From a checkpoint of a small transformer trained on Wikipedia.
Size: 10 layers, width 192, 3 heads of 64 (1 for keys and values), 4.33M parameters.
Architecture: rotary positions, no biases in attention or MLP, untied embeddings.
Each number is 500 + 40 x the weight over its row's rms, rounded and kept within 0 to 999. Layers, rows and columns count from 0. Numbers have three digits each. The size before them is the row's rms in percent of the matrix's.

# down: layer 7 MLP down (transposed), 512x192, rms 0.227, rows 332-417, columns 48-95
# gate: layer 7 MLP gate, 512x192, rms 0.273, rows 333-418, columns 48-95
# up: layer 7 MLP up, 512x192, rms 0.276, rows 333-417, columns 48-95
down332 104:529518509515470507525507579503520479487550499484603516444521471459505484556559478583506480474508574429487497525446461537463432499513546494427448
gate333 133:480498506494447495508554535459582421498533554485564439541483501448494540508512571443548458533435529425570500484460518549506459455559575435426520
up333 105:548443532517538454432477468441510483460516505553560446547489490509546494514533502536503473497535504500561485484526467524503458517544574495462507
down333 095:472537483481427545503529500500492478506530530414474521522505508459555535493488501474506443549443520445511535483479496491475528507533498506481557
gate334 088:547529543447564458485490450473386490446488542519358414533536461554544461501531475545449471488516482446471478519532522507477481522524432485594559
up334 086:545429488508558489460471531516541524475532467477546456528495410433577485518489472454483466487487471514438459476473505489452450555564484520485517
down334 094:466492485404454504509544480489490497593484457504436565496520460452502472530495441452500478606464538473531522469488476473462539497489460498439553
gate335 087:464532514542520458495530503352494508525390482563465504577500475480542475550491457446479525522484450480522505521502468483521540479503489534456512
up335 099:537443499515508516521564488469559515481482534538433471498516463503433461450396468446501527524495469462445517548518458500503527524523618480515523
down335 099:485562527397467433440531583483441555542445435504510460518544501482575501513561549495497481539587537524499518491530485547465474464566505498457514
gate336 097:526514530556482518502508508499482470462503584456502472445452489548498488487550483485496490500520504501508442450479530511481477389505495475448544
up336 094:494596558468504444477552455444575468517525512499514517468471489600575470501513438528505469501485509543472519487472539443506527508494459425504506
down336 097:572467524495478535542472440503501490501504552383466399497528506459459466514514485525548481541505479524469440477456561472482497425502517447494618
gate337 100:532502454544542541538535378503516491458517452483465477489531563495506528467562477436584526518509527472436544536520513461511463515498539461488546
up337 102:530495514474498482466536502503479536463503541508483409495474465491503500546605428491493472499462404554461479422535503459489530467547466451460473
down337 100:518514448521544452591493546478507456408498438543473473469465508462485486531475510487451532483520494450507535479480496493461502478508452503479464
gate338 099:458470513511504480517559509454561517496491455469487548472505499537539474446523490421419502522439572476508451458479494538569483531540530498468469
up338 094:549554511496504560560533548525437550477468505511474452508500469461411502483497544503529471455464445486528551553550464507431578556504516471527509
down338 100:499467428494538475480593495517487467528471518437454519587529507548508487506550531545510451454553508533549479520548477433609475536486458549607526
gate339 101:526539498476488460480478500622511484444491427550530482523542544563500548582533548514560481426506546486498513471444596484490452527499563441564491
up339 101:486456505542465502436529501585460552580482536465548539465446478540485412509458489478567451516527509438432471533413387477528515548508497551446426
down339 101:494493419459535550532457483439493558474524574530480558549476542439439442533446524513443536429510439512501551501525472547471545466528484538509519
gate340 100:495534475470494526503560519580490509527570490573425532474464509525586451547604503491508433471532483490510481511530550454579483555530478474515486
up340 104:545595476487490523540500479468498528532497496527530505546552484532548464530416590476511547507550559505479580553504460537487529530454468443531561
down340 102:531514421489496485459510511475536470494496501506561480569479414564501485451425578543446458526484531440430517535466475528574424535484506527510502
gate341 105:535536494481509490464545453467475470485551412526505488507558518469480546447527423551541429495505463474508549505530481552493564549527462544495501
up341 104:468507526460495489487453558465517524539519428568514507516529507490437521495464488521490442465503505477531510533489449478506519528519530548513462
down341 107:493508524496566458497490527521464421439517493473459519485501531543461506531563503515549474452462493532470404571535428436498462506478502487514490
gate342 100:560475450510500446489523474532528492492491501545520601435473564555543470517550561508557507543575511542438501525518536521477514500509528510521439
up342 095:524500523535554483536482528468466492463558435506569520515508489508508492440513521526487536545532517396432443470487371443497494499412495469539550
down342 098:482451597447510467515510487519532464471500542466482478481557508475523494526500497569446525484570467527518467468475483504472460423497543571516498
gate343 096:513495537571512586459520514515479576520535553404498517548477471485531454540505490510467507438482563462487463501446517559527506472555488511451423
up343 102:515459463552570499478547512458450470412513492512552511534476491541471571519505474532532384475587566437411510497443466519414514527518524517473519
down343 103:560489499467539496522482561573427575443473495575509447482480481474540506534521434495462490543535485499467540556472555552515554456529479450498522
gate344 096:535514512509516534535452564524504479525504535450487452492543512457488506499506488533566567474427524481463461499600598455481538443441470564477520
up344 096:512503559542512570532513504459486466412484419520527513496483469479455483499510504430569516494515512511518580504499503505483592502541583527483475
down344 098:450519506460459500502565484520396454530547587514490540471590501489488486555552441520481537485432516513571488507475572468477502496485478522418539
gate345 099:494548447514415450498531532553535521543493493542484513504513543478595505468502482503536488491444575415498569509489500507509481481553433516450557
up345 100:508518468503527524492440461516490571499504587500529421538462562567546470560495537501535489445563496517509511528565463513481481498534537493524449
down345 097:560513502495529470552565513500519517442442521471480515517461517568474435447454433497497507466550454502489531452531502472450499545538462563487487
gate346 090:494522529497470525456523547484545565457538461492490497501566518509512494518472500510461538606489550507476498497481508478474510520496548593454509
up346 098:466446468472525429526488492473500525557493524430511516506517497576507524484495528512509487435481502460559556517545530556455532514499500512573440
down346 099:509456527567471513455513445466504496544452497486448485511454500494474428506524453570484511431564462562433439527420520593502477516533458495450502
gate347 103:459475508520485467480491440441505575549521443550616512476481474591479405517471488555454516573507458499542496476473483493552502500539495581422531
up347 106:496508487442618524474527498468513568543494510473512532490499532529483500544502558567484459594453532513598518484483509473521486507437469513496512
down347 098:528536517469428509555517477480574505497465480540497483437503539534555428487517478460507482515459437551508458433501519465558471458481488515454472
gate348 099:497559479521497467489512505464483512506441444463535529508452509435510517495516481549515451563471441464438475498509477483472501464472426560480553
up348 102:505483479559545434501480503506563584535470513554488528504482485450494457517542538528537531496511502523488500474536564563507457485483524448476520
down348 102:457547479546463520512485536504481469552485527552518522513537478541443469469586510523498540582449452505546469520619476497557507431541431507523513
gate349 098:555510514496476506523541495562522584428525451463494505487524448450536482500453503430441489486554446458442498514447558504403498485521530511513479
up349 101:475478507501509596524505566549517541514506472525543473567477489495543484479457460533462553489501485506541464504517450469474477506407451487486500
down349 098:581510552484436556522517490522522547474552442504477422450524508451415530499529507520460467543503406559546451542552491494503558504436533500485542
gate350 106:507512489444539551521443445438473540469410498466493466539462443444479501478504517441477470448473561492569446510482538510440494527475480550465504
up350 106:467428500517507489428534482433467501456508482462497527508550522466491480521482558513499497495519472495554550469527432487427560545503444477534470
down350 102:517544495421515448464538508505492509551476546505498492499525491436484490508569500508406505499435510476558560444499455461506549545570449488452490
gate351 096:555470543478438433453516499456566448473503544416451528517492434505482469518493556473443537520479471466526458581553575506523489446435463500468483
up351 094:532540515498484501417453506492501479521605516465542432473518449480414497445552467508504510547459495481457453548538512463536487449576509479455498
down351 104:506413521515479576498482618484499498498484507581546555510509551501468453506473504502515482501468497460473528383467493559548500526474529488558505
gate352 104:523543525471514560532444459564503536459517494535498476414485465485514484574496517535507494542456443448454535487552567465483515485477458454540488
up352 107:483536486498446546572573484451484453508528525519486482465535457534542512485442462521589577558451509523508468520522477529566420504497445502550492
down352 099:456519479503541510486489538446502538474541447508533546482524561476441487457462529534489490553540436563443505428553488499463500470547412546531493
gate353 098:487583513457535542492525433525529470496489467425435554480377547522546500559506489536469474441570502588517502523502537471537450466539470494436550
up353 093:528480529499430465576413458486507486487420539454520519479574517438502510519503514518507529546525452514449414490529488499461479500466547456443496
down353 103:538537495509521472473468482577453465436485544471520498477481507483472506420531514442460500505431493507462521505459543480517516521458448510481578
gate354 102:507472523529472525475599532444522477540548547542511493462550496572500568505532485550510515464456503500482497465527549575564469509574543484527490
up354 098:451545527476583484585473510516556570495606520452495545471449479486508527540476563451551521523504469588464515414471455522531488467513519486432514
down354 105:480413560492537491512532500505547591491485546403451497480498455481492484525508517510523509579476514538451505500431489485472546566552563544512499
gate355 094:516441455505527574487533459462468507479514464449500495575580511522523519527421460591468552542372538478487494501470518499468503486482524489505487
up355 091:503498564525485455488519465452524496477501402512505551574550497561514536526472457520512461537470566486556523510506479485488506503421496558547474
down355 094:499458481525454598546456549564506473570514485528473481501497498501479526575481464456573504509492506507481528490426491461552561472469506520475454
gate356 094:505498457492445493475544517503536483565416527580520531483510436535520519517441525541454495489558539485480460493438526528458540491493569656542426
up356 107:524551515520502517504518535504459450504473460478476484523417481596488467577470478474520410539437450525527551519511454501503486478536496487522552
down356 107:472622449471538500528533491482545524508565485548507515500464576471512470543568480528480521490522467455588537539543473421479487543540513521469510
gate357 112:542482547464469511513520489492550433450448502530458505545513523452552448481517577493515500512600505571404511533512475588510494512548512527508466
up357 099:547471539435487500511529532555459544564508487475449455531476530461517532474441508532463554545527490477528491511466435532569493485535466496531488
down357 089:527527449510404537524440532473501534547458452533537445442402510516483537457534420435470489557533537570459517525526512455471526503500450471592487
gate358 098:479534506488569477491508533490466423517559455594545468448479464499474560513503465450559517608457553478535494522471488454515483534526438611536520
up358 103:566492493530583483457506463532559491501467504562522498420447483451475561485420457453496550552538482478472511487486549524472518428514521457476576
down358 099:446437509486505504584479509541457543549485465532506509528414524482523422501490498497496581533459462483520563468524433515501528587506460474470509
gate359 104:566590483504469472494527476512500481490398485457524517537519526480498529520527493487494564478475489493493492482509592469458504508472501396457449
up359 100:491527457603470453508522501509486508512487477534431448504454564407506492517495473514509464510469523500494511543449505454360448473507532489568460
down359 098:495448506442550459513469499497440539444535493495474476522511503470525488481544550523521412531483470567488451488459517514568481521536497447467483
gate360 091:490435537505473475513556456498465469552488504542552478530531519541524519529506470455603553497471516552499510542525528590438517452514483509434589
up360 087:486516398500475516488463496527464441520544462506437422520499530497514521539495453490480511527467457494528530552497504510501516499511530499536476
down360 101:471541466401492538542533561472462451503448557466462422507587541493424466474526447509486457502576512507492477484555542563470561474537527469501498
gate361 101:463557556590485464498493467479539465472517481515535544494522529577511543493518478507557527504448495496522506508499424537478471483523396538539522
up361 097:536474476419517411525545481507495500540467514552485463540493529509538513501491478512457472555499501536550512531484515495509530465509559451509512
down361 099:500517446456451532503473508563466547503435466467460510524458512511496548527451479496542490491481561503440541479454536565496528504525500535481490
gate362 097:436516528523490553511517506468456512463479533501512579507561482549437496454504544531437516539498458472495462466456522488474497572486515474517499
up362 094:591452488490498496497536481462476523518537535503507541434537528477452482474469481547608474536459476486466454511410479480598425487524409539511513
down362 096:453493472536423496522505495459512524543457487425513548470548542477561522415518476465509497531411446483473547476485469535440468508457516530486480
gate363 116:526516516528490438545497546461496482471540553489586480495516474513441501473496487507495524467501517530444544480426518531498462400592467540497567
up363 110:483495485462489536480452473582539494526427461586534504430522545488490476492487485481470504437494534460510431497516544406503467462480468529526486
down363 108:516430569524544412522455434496571566533553533472446509454550533395515538519564508545501490484556511552471502471514533442533504463493529527485489
gate364 106:490459556530487511475531554479578474547475456457446503521554492448485404490493543473460509468492524522520558442521485473486484602427549538496546
up364 103:490464502510490458478446479487522487493451555476468494500530438500555449476463491485518485477559503477507544474464526578532549478571477458426481
down364 098:538534522513523521517488524542512496420476470432514506498436540537563486561467596464543409575523482502437458565464514474521511535554468559515467
gate365 104:511469501531487496538479489549516506504565528505564482434533460557488586463508528453545513498464430469439438503488484490462508459533492543489490
up365 099:509480491535516529483439554453470529495477440507563422484514542452457452536475581485471514514501462509535498470516491546506470435454538483521513
down365 100:504567534497492538393440527508480589498447514521536475481473521476506473514480436538487540464483470476534519478442543589512494488532497522444501
gate366 108:571506515507535447530535524506455443517544462501442491582484478524469530534499515537524593453514545513519500516516535533476439469507490474478553
up366 107:459536524513477537468472527495511505482524435473499520548498445462476532507557505469469508509438461511439461542593571444462488491438512495536449
down366 100:537542490513467498476487500493505504510467506569457519514508500433490515536512476514502466518492519570533486482484489524505461452565438508517550
gate367 107:583466545486481519519586495482468493447437442504515443542489535560523523455517471481468481508437471432468548434452460477523492511479578562496599
up367 100:516486490539431502505571512509476519522460524505449509542451508539456496412464511465519458527467517486508509570507472449563456530511477489493491
down367 095:530503511533462459480491458462522554537485569449455478545558427569557437478450520617498512532434481483502517492503449536510556498421457470454448
gate368 100:454507516485516464536491543504471499535481494538507567534463467475523490465502439558501458453516451517469562494483510503562565511524433508531479
up368 102:500459501506579524563550571448542493490482502511531591466481527485539524562494527531464489527441480440499520501495486431495519467528579530532539
down368 099:471463505495459437474436552522469451540428457520478487521542484516478543451558506475544551492472519527456510504590417481492527457509539542412503
gate369 097:461540527474488458544446588511507482444494533433519497558547561492577454468547541438507474536464506517563467446543480490412481468527525566490536
up369 100:525509444501509598464466547519494524546576542543482478539472521443420510554521430537554503461494523500517500535530525498481437555547530443541538
down369 106:468502442472396480470441462540514483501550488478605471466481606535526516527549547509477462463428466523487532534546533502581506524555514453533518
gate370 096:516532504524475540563498489526514486546570519595535437447518460488491451535499593546525471540531463450574500572478500547563519524570480519520553
up370 095:531526467493534558521494491521489471458451527444472527493501516518481467478510428444517517474540420550438469454489499555520471530510412535503466
down370 098:560522469525489569604464575472518436453537427500453496485510483467550534505438504588487525476528507429435481488484549566524401496483458509464441
gate371 099:485540464418483472534521404475533578507492428461507505464471510573602522465502557482403493544500456474456514382530501542484490492483473481547494
up371 096:410537449583518490485384402460549551499469482519513529512489569426463468428510493491502576509495462483507487493503546499508450523485463543569529
down371 100:520513407489340497552523522531568557480543569434554539507548550481507486498537502490452519504527438533508539497481492497475530528453454467491525
gate372 103:522501470479532482559541515479510422426497455550488375543506584591536467542524538491527535443455461410485532552523530523468489483579586482524474
up372 096:395557455569525468550439534539486528495513440542478545563542492515447443497536455457536494504505484501545517502420432456528503534505471476514504
down372 100:565489434544553504483502553505431478474436519485479484488510471523517531480492576554481531539478535525487547508510562553447604527486515487526467
gate373 105:538434495533448580419545460492558417525421472532547477545565475454501511564460488480499483517488522413497445471495505519480523551546477437442502
up373 104:513503486496497502504512640492530561584512449586498562478461452461541476485458470450457459493533525524439545513477505493444507456452559536514496
down373 106:445596479464436424513422544451446508532458525497520509493449503518481523410510458497484463532512421545471442482473555489490494419510522465514506
gate374 101:505482498436531445502525502477520471518525490487521501534483513482527540642537507428530471536499541441434505510487401464498459504440514479471514
up374 098:519473520445484501479476485530501418503450533494501495463484478468407581472478497482449494528443564517571515496474484511568504544472511432473501
down374 097:514502447534454456480456649474541523518490462516522531520545563464481522524570487457411456359550450515523463474456572512509492524491481563502462
gate375 100:528471474415480483503490486487568447483520399510436545499539591531539467530565542517545420470475521541488562554528601530399411534521467439484480
up375 100:462435454524475482444519496503540475521460506399587505554449469439517485524493547534462438523501542507539503507465456454490562497496498477519530
down375 099:477521503526504531528506441544497517474468494494620523453535464498513458491429499526500471525508538542441474568392466470454573499563466551491483
gate376 100:487499523514463567520508455495486528513553574531527485439493575554450479502493557532531462475583507511487530482515500418503464470494500494490590
up376 096:496561487420432501491481559443505409536525452592479499466563481552493472515511503445404451532519494504476545522528572487511634521528512473533562
down376 093:537489522464523473466516481497464476542502543484458496533494518442516514490509499554509463531531562520572505496522511517565447489486541445539510
gate377 099:509553404443441437450488538533521453540484577441538465505472451484467497492519582413523517506499508478525466495559499530519498502553475498463485
up377 101:511411554447471471478484524576571440515548524490476505426550479468553378484481446463489464456485513543565509530562489488479507481506503523532469
down377 101:485422575441529472497496464487556564454581507531469515477502500474459557538490523548448513525457546554552510553471506507454531497522485476546484
gate378 101:466481515502494508498469543527574465507570440493502449443513449462520482500474551482449463519490501462468597493455541415507491482471544500447576
up378 105:487472559523501541511500527530488470520480456491496470500562487501422512510467496506579512487522477455528591488525530521518471531510488564493545
down378 099:459479478537515537550450491489520544529460518478423488473466528470510455439437566572549510520527488556508470492463521556502510525506488546503527
gate379 095:472529504441497499429480504509476445490518525542475456605526527567493522436419452478501500499469546490483520471423473509541484471626506510475572
up379 096:506537522462470481475489450492490449528486486422537467484464491554540456448510461549517465462504573520450566463488549487501487448489479529460488
down379 097:505509490511519501491447477474567540446491503533461469528549412533468469413529458506500502543492493485534484467505462441493528444487475469518449
gate380 100:425488449546534478490467488535476479515467549450485545488499477505513495454489502499481455510512488513491463439515477474513574538568480551516453
up380 092:510484476437466631524431475536507570513572517512480485627461462541439548492462487432432527512533445482544487461483542510509525493503473561450490
down380 098:488466523525539516517476463466514566516539477493439452496530435467484537576483495447462546404445499424458486483564501516497507485537474519470502
gate381 103:454488488419500546458502565431416554469492521560551478444483514525461491451551533415549527490429587550402369529471503465498522481531513530485513
up381 102:421486461526480482483497540541456571434479442451470497479503536460530455496487536545526517529503576495541571525483464466483561556480473484498479
down381 102:555503504418538513478490508450563484602511494536523554478538521450521531530471507528540453510493500481537499409520583561503459473505511517469479
gate382 105:524553495459459440427511472448423481537485458569563533540468537523529590476448502512560465503529501470463501471531466504481542506461515489487544
up382 109:430510479481470514465519489562542482467490472457358544461462508493490455562520520560444535550525525511510551495505471431475465488561513493533531
down382 103:541475561565472564515479483471450541613539541459554475433483542485567477457436606497504518436438500522540498570514449506543524491424469529488535
gate383 100:456559491476429489416558470478449582506438499477535509554428451429517460494526504527544536481434458522546480470499506446465535538491506534533490
up383 107:543515523595494538472438484485480504491460523557538532456518407525446549452549514497489543536465583501587451474465466458532578512504494501486518
down383 096:507550515478445520500449463479489526534408540515488477527558442511530498486548450552431553526494480516515559409502456482486540481527496499530544
gate384 115:513516450575559526545491496477469484485503477508454526550444557465424570534485452553460495556504461488461475503514483547522470445445460463514492
up384 108:473521504511495447538542529469413528505555534498521491556535478449467435525487506463532519521524517545504472492416406553575504547506513513524569
down384 100:491495495480484523504491538488487522541519539492476523517465436478447554506458498562556479506476564474456529489480485532472540503474481535439549
gate385 103:477476562507548483479496567501516488500492429535536470490509504569573475439490526591531519540539456539488517496570505442543533537523467495532452
up385 098:509441477538587468457509430456552408474464447517509497483436491478536460521501576500440473466502519407456469486458500496497424516514434509477462
down385 100:534456407502491486518499486485544468456478475481418554498474435538466505462498473616452516488538455482540512509486491604525548519546543451515494
gate386 102:490509512471529454456507456503467563497499437495456508465530498563530538529494567462497594457474514472483388509497574507548532538570530530424443
up386 095:501477487545482476494460532558486468525496584498506520546491504489479523435483509507469509576475466448565544475615436571468495525487470467525536
down386 101:534438549510555505527473501562386512557531488446526544468474524488434552472527518527464468559430527493485465487512467430450443512437442380469480
gate387 100:418513462581457558530502561415537451469462449491515539485475541471488491564516445527482531520458445441405472539458547502491474523587516503529474
up387 103:528438465463511508516549536553473493513548521467490475507480467490507500455499497433490478476482513515504573441461551457527427451434514469455472
down387 099:490475488521521545452434487454549556531535506490446440441546497487493509396473527509536474413554506517494580506485528503539481487567451515533498
gate388 095:421498513557524532595511480471508456541564506490557542528481458435463456520455518506475521468486568517523579488496474459492488450524537497498464
up388 095:542513493519439472504489478440474532497437533478473470437563476535460519478565501462448467517520492456380538524470498537466541472476563509428427
down388 100:523523506492508542513530477490564479504470468496496523462554504502517477500504533579479539476478472490542521496422565447575522465428462529542498
gate389 105:446482493503463504426576526437462426529520498533500453512582459507580488509511513485422532471530441464555521516526533458512541515517508426476520
up389 098:538532557510554579567500477439493472580490490485527482439477509474497443560503552520456526567506510528451510537424481495494470523571501516533421
down389 101:540477506489466552508424558468560505514531488485460471535499499503427478513571525487582474495493532471494444443417425453536491456516401526519542
gate390 102:559440471495503559537517493500501464548546417466453495487511442490519417544536489529452501412422532446500466465572527537509478467524570458497487
up390 104:496466533561515493463525534479492580513507506496445449517544496499426492515509450556472451505460541481456476493461471419531514460498459505506497
down390 098:479540493532525536512457443584486481511535489415463440531533547574496539474462465549509486480521529509514464494536513469480478492518519551539484
gate391 101:458523503526584485467526527494456525467438460534563578530490546507463491523463484451537523501383513503476487447512442524489484525520503489569507
up391 102:569530474563565490502575516522509559496471516520564552501471527533515494546457551431519504486443466458465530452463481505436529566497537535514508
down391 100:474485528519487529462501527481483523436475475486595554545546439431556515449513517483501600476455486493560455515463476518473518490435559568461477
gate392 097:515471554618486481490515497480501566496593517530535445454419451527529482463483449425503542482495446522532529511510488524518454429530485485497565
up392 102:440538467536495522475569497504471584501486496446482485474525568528488517466513479466461536467431507434506475506616510548499517516484464498561502
down392 100:473532459457470520524454586629507480552504530498475506498475529547540465450451549410534492474495514511469488539471546497497475547460530521470511
gate393 092:478531483485426532556530531473484480430510490463519511529558553527491499489526434512507513525502577559461488513432422534494526493542476563447547
up393 095:445436446507493569538523453485489525487399514529515535520491519512497465507514476512473507555437547469559489499503567566520504454488492474473496
down393 099:487467527517478522506448474483482515546515543483490552584459454469403530409479519539542458482506509475477503462484531496528489517529558528542437
gate394 090:451471518421451504568437463557507450438524485497548507499500514539472448520505485416546555423480469521420465502487478524471591442526476545537483
up394 095:468506442425511496466399465537563593506548473497434532567600610483570467486530497527557539470477454530442502557534576490518522454544513524556484
down394 095:461461506507539458502592485415471501493484553454527510497520464563511470549542560471486506458400505420413462542373515539587494552508504527528505
gate395 108:546510491431491493520519482500500486547534535444468499570515514465556454537438470495536484562500539478500485401545455430460526538426551463525432
up395 098:500502487492526488532521559420552488560485474437500479594576517462519443551476496505469450529499574429509459395552410483543510521466545426513499
down395 080:527541503559479545473500531519517480461439533510534529520548467478448501508542605535453511631485502466481472476501513457483542468555518504472487
gate396 099:513541580449437514561427519538518494510521483484474529545435501582498427498494442497500481530466520492458476481511569477597472506516458608431472
up396 102:496482511514533531505438525511456527503417555518494533534456499523483545504458523568469468464502506542521522489492563527589525467494477481490429
down396 100:489552481436474525501388546539523519501482445514479497461412489487484458510560508480528553436515456515499468465490559541457516491498472487492513
gate397 091:508534563595486502502441546504471444477506410524512508482549549534511430455454429520467516447553477569505456495532542487477506516494504508468492
up397 096:453488420457423547539506418472539502526589480543486466540535531490522503507485507490538565468504499520577501482420435488494529503545491434498499
down397 098:525492464556503491437445516484580453447549505511553496499471522489511511443496478554442513442527552564481484511513551478439517518612493519456454
gate398 101:485550461493476558571529509539487469508416536486504434481530527494457528506434563528479479497462502532480521531557567504481491492466549478523495
up398 105:501604530544542546467467497454466453546507431521525497463482510447480531511482482530469509482556544454596475475574501505522449506474598437532527
down398 100:528567546495505559463438509493492411394412471546509478469471446409505490501498413425499424505492495523526575549531547527497474484518501489534546
gate399 099:483514514465434544465550455561485518499469498427508487507482531515566426519535519502501548476400470512521560542516455535439555491504501537473473
up399 100:485480543468562516531455470454530482539474501501442497487504508470467406498537447449549484562570487438543567465506486492522494526459539543554501
down399 106:496529493495474499502485463512538502507531487527528454548554485526504479451568449483514474478510527598464470516432552543469519548571503430493502
gate400 099:521516468517524548490392553525534477469523474472439548542501504532492449570499515539582576573529460505465565468488485527556512525475511425490532
up400 100:486482527543596547487409557484459448563604451509445518546582544539527546458506467452558559557568477513535507457494501448513471523561525532560526
down400 100:472477421489487434529535559567487516429521488490521503599538480539557536422498481477519511523477573531501495594513535530502529432386518415455494
gate401 091:520496516475493536524412498560468485448488517481436547556479553469518469477502481510491479511477431546536484567439532502422533523471502474548530
up401 090:515512490550502470524502493448483472526473515513592515497474388523427543504504502523590496477480525454541442480484490498499545525609484484486426
down401 100:525453544510420536516564542492544499472479458493464459435456478497535537489531407491523504531457468513454476538503520532505511525512508469542486
gate402 102:431496455511525496561549518559494500531565503543470428472506503495490443486528543504554570501433484477502508495514490562491479508481496554528541
up402 102:482513513527541482535501545454532509432562505501553433535551375484447410564532490465511540501546434465478504551484507498504502451527516542474455
down402 102:544484487483511470493536502528455452514513492550545449478467470471487558524519445521550565467507534537497401450508489506518435504491564498552556
gate403 099:490519492507475429513502520561499554458517534492479503528504480576498450503464501520487531472543520508462467484511542460496483500560514558460494
up403 097:565488418498536521554515489505465390509522442448427597544532547481499534498553518529507484543573519462471462486462532468530486449476519444492434
down403 097:555562469561487429539559448459559502446511478499420471498518507455446547487468495487427472545549530455509436590477429434567497522498523492480483
gate404 096:580491431553579492481519461525600507491501580545564477477464545546550529507472513435500482585487513510505502539507485442532471455492475490539512
up404 096:479456487505441471427455449515529508535513509514453458437467507433513466467546553439490425527500411542457506539498498475496450526479512505499521
down404 102:502482445492524507598528476475523515509428493493518476488462599494543558488495582500501522558469508519505524587559559504494471543519479466481536
gate405 107:493494554435446503486495540479526547441549509569502503464455543547548451480503478596525470529498501521465524475431499503491508502516530490509483
up405 112:499453530554530508463517497575489492562457418522525485500507468445544452562591445495489483488544520477466518477533549466506550582498537504489483
down405 105:470466547566470519498475561469545512465533480475424503539555465555565415578523518441456384612449464469516436531471532439486445534506448545480490
gate406 105:572494579530471538531546486500529459486459445589521470531565533572469480437511515458485523512473471465541530474467457488504434426493477522440443
up406 103:477458525519480501490551507521430445481555470475522491506454474471537528521509518537489531463480478488472631547440451471527516464468499532479465
down406 100:506506483494527429532508544496528489439502461505505440537508511537520477431547451459430508550490515544564528489477586562570462486441447432477504
gate407 105:517461491512479466623490518499488596500546532504567521476518491484545496506458495538491416515428530491480551498461530516494469504516572469476544
up407 108:494507453539481414507489446500479556580538541497431588478521465456461476438488552480496513498468539532496520520509437545561510606456513526452517
down407 105:485472458555494530436515473453470533458489506492505542504519497467538590530475481477564438476475524516448460450529496435449452479499505555528487
gate408 099:541508444478469429479522512498480526506500553568501561483496453443488541525436566474530568542459466484438533486524541439516475452536460487489487
up408 097:491483492438425485464481487505501502554497443493475493558495489575537509488447488519396504608446522484551463492474481529495465505489494516533569
down408 097:471486528489539492573528559493569551592579503522523460504539414560519472494537457502419528497485530458428547453505478460548524442502471545510461
gate409 102:481516506544531505515464437526458524488463479538473560475511508471498482500615569462508461521508530456445553491444519554448511511490560504458592
up409 104:493466486509483396426500505398516524439509531502483399537505515425408516441569531501521419499480531552508501511537484485473423516517497427431488
down409 104:503552476472418535571470501541512478486503429501497501460519557523427514512537516513505465501506441574449495518525518467421505465403448477504539
gate410 094:444501519485527478426455473510543498477491476523421484524457480532534454500521463521456508552502436475518535496424511559461455432525526546493451
up410 091:511508474488604488515520387523530465486498481558536385498536499531451508544567526438499373409442457471472496560485487475477478479555465585537492
down410 093:539522502512489441422533466504543497484438538518512532597541392459456508486443535494498485495458541494452567390533512483483514465480495491529521
gate411 101:515542504471447489499565515518451508539526524540553573462568558505464494529525547512497453480520456501428516458522496490497487494580460453519515
up411 105:422449498466431503477557514545413501443540534424514600532474411494509536495482557513486501441492528416558509474481534512538479513516461437551405
down411 100:406515539491487481501540489481477547497536446503495534445563492481531450503460505458472441452476410469501489493563485507533504525561453413518509
gate412 105:553493533477562414539537412418530513591483516587461518530463439558547531514533573493600463511500500488493571518529509528474481490463546506530473
up412 103:469515474478474457508506504428552500484521491471530509579530477512511504458549584454485507514477530496456516524463442479509578544473550443495552
down412 105:473512475537459554529589503441580533557498468551480495520468522559488528487524519526468514516572448495452470443506466582474566494524477557530479
gate413 105:456541529486480526507516492451532537446522443621480440491439533527492477534477541491534488469523491555497477467516431553487532531521538552507397
up413 103:485453508519536513443505476522483502456550442476469458514498501472488594516532532476460493511509541474498543494479544368527544573439479504439443
down413 107:502471481537562466560479531571466521464485506510498489436486594499412467512524487469359475543585491462537494557503493515470511500462493579482476
gate414 094:485495538508524563501501554514579519505501559458492479450486519512487559480471499462475597443485492483501532500541461539467512532589480503521524
up414 106:489575554476455520551541527537524479489436527565445530531516489512483509547461518499475544464541509477486469501500455504549528536497493493496503
down414 095:472474477535519480445481455548487510558629547522481476575441511438548507508490533514537517455453503480529534508434458524544564471455545454451413
gate415 119:439564510578456486493443521534490466561419471451495517561495540468509485438470524420557483482525477437505474414480468518460444541569482450498492
up415 107:509522493529516530522481510480499453556451440421521534489482555509544462433475526498461486536492538487481504447490473466491432506580516443608474
down415 108:502464471470539555519522531456471536566530502521512447475516468489468496548538463505504540450497501468511486524556502556510499475504495501442524
gate416 101:511484528428527484455527516466512558391543505457535539430526552482614484479536507525475505527467574480470629501453507577537524527496576535495499
up416 103:532498544514480520475521480502492498509497487518483476548504435542438492529493441567458463504586523522572390434474462511521524503512509492499454
down416 096:468480507546460453594417466498498472499517511545487504527490494565424581608461467575479537515482458511451501436449469498504544477492473502511514
gate417 104:423561530494470430517514499476551517495466559518556490527553443552487508513530506433532525441550513461543518539577471484455530496511512496443486
up417 106:541492540511438465505474537526493512554570452499657475486475508489457532525553540495525524379568534541548557481497480472527490475457520556464568
down417 103:589552550517513505488461471496535522530472510521524469545484514527497506429492507484450477520559487515422521446468489461458538372515469517493481
gate418 098:535475493496572512526499532566470501542520555493441458509492510463480481553568535547462515521507590488523450410489481549544398426506550479504508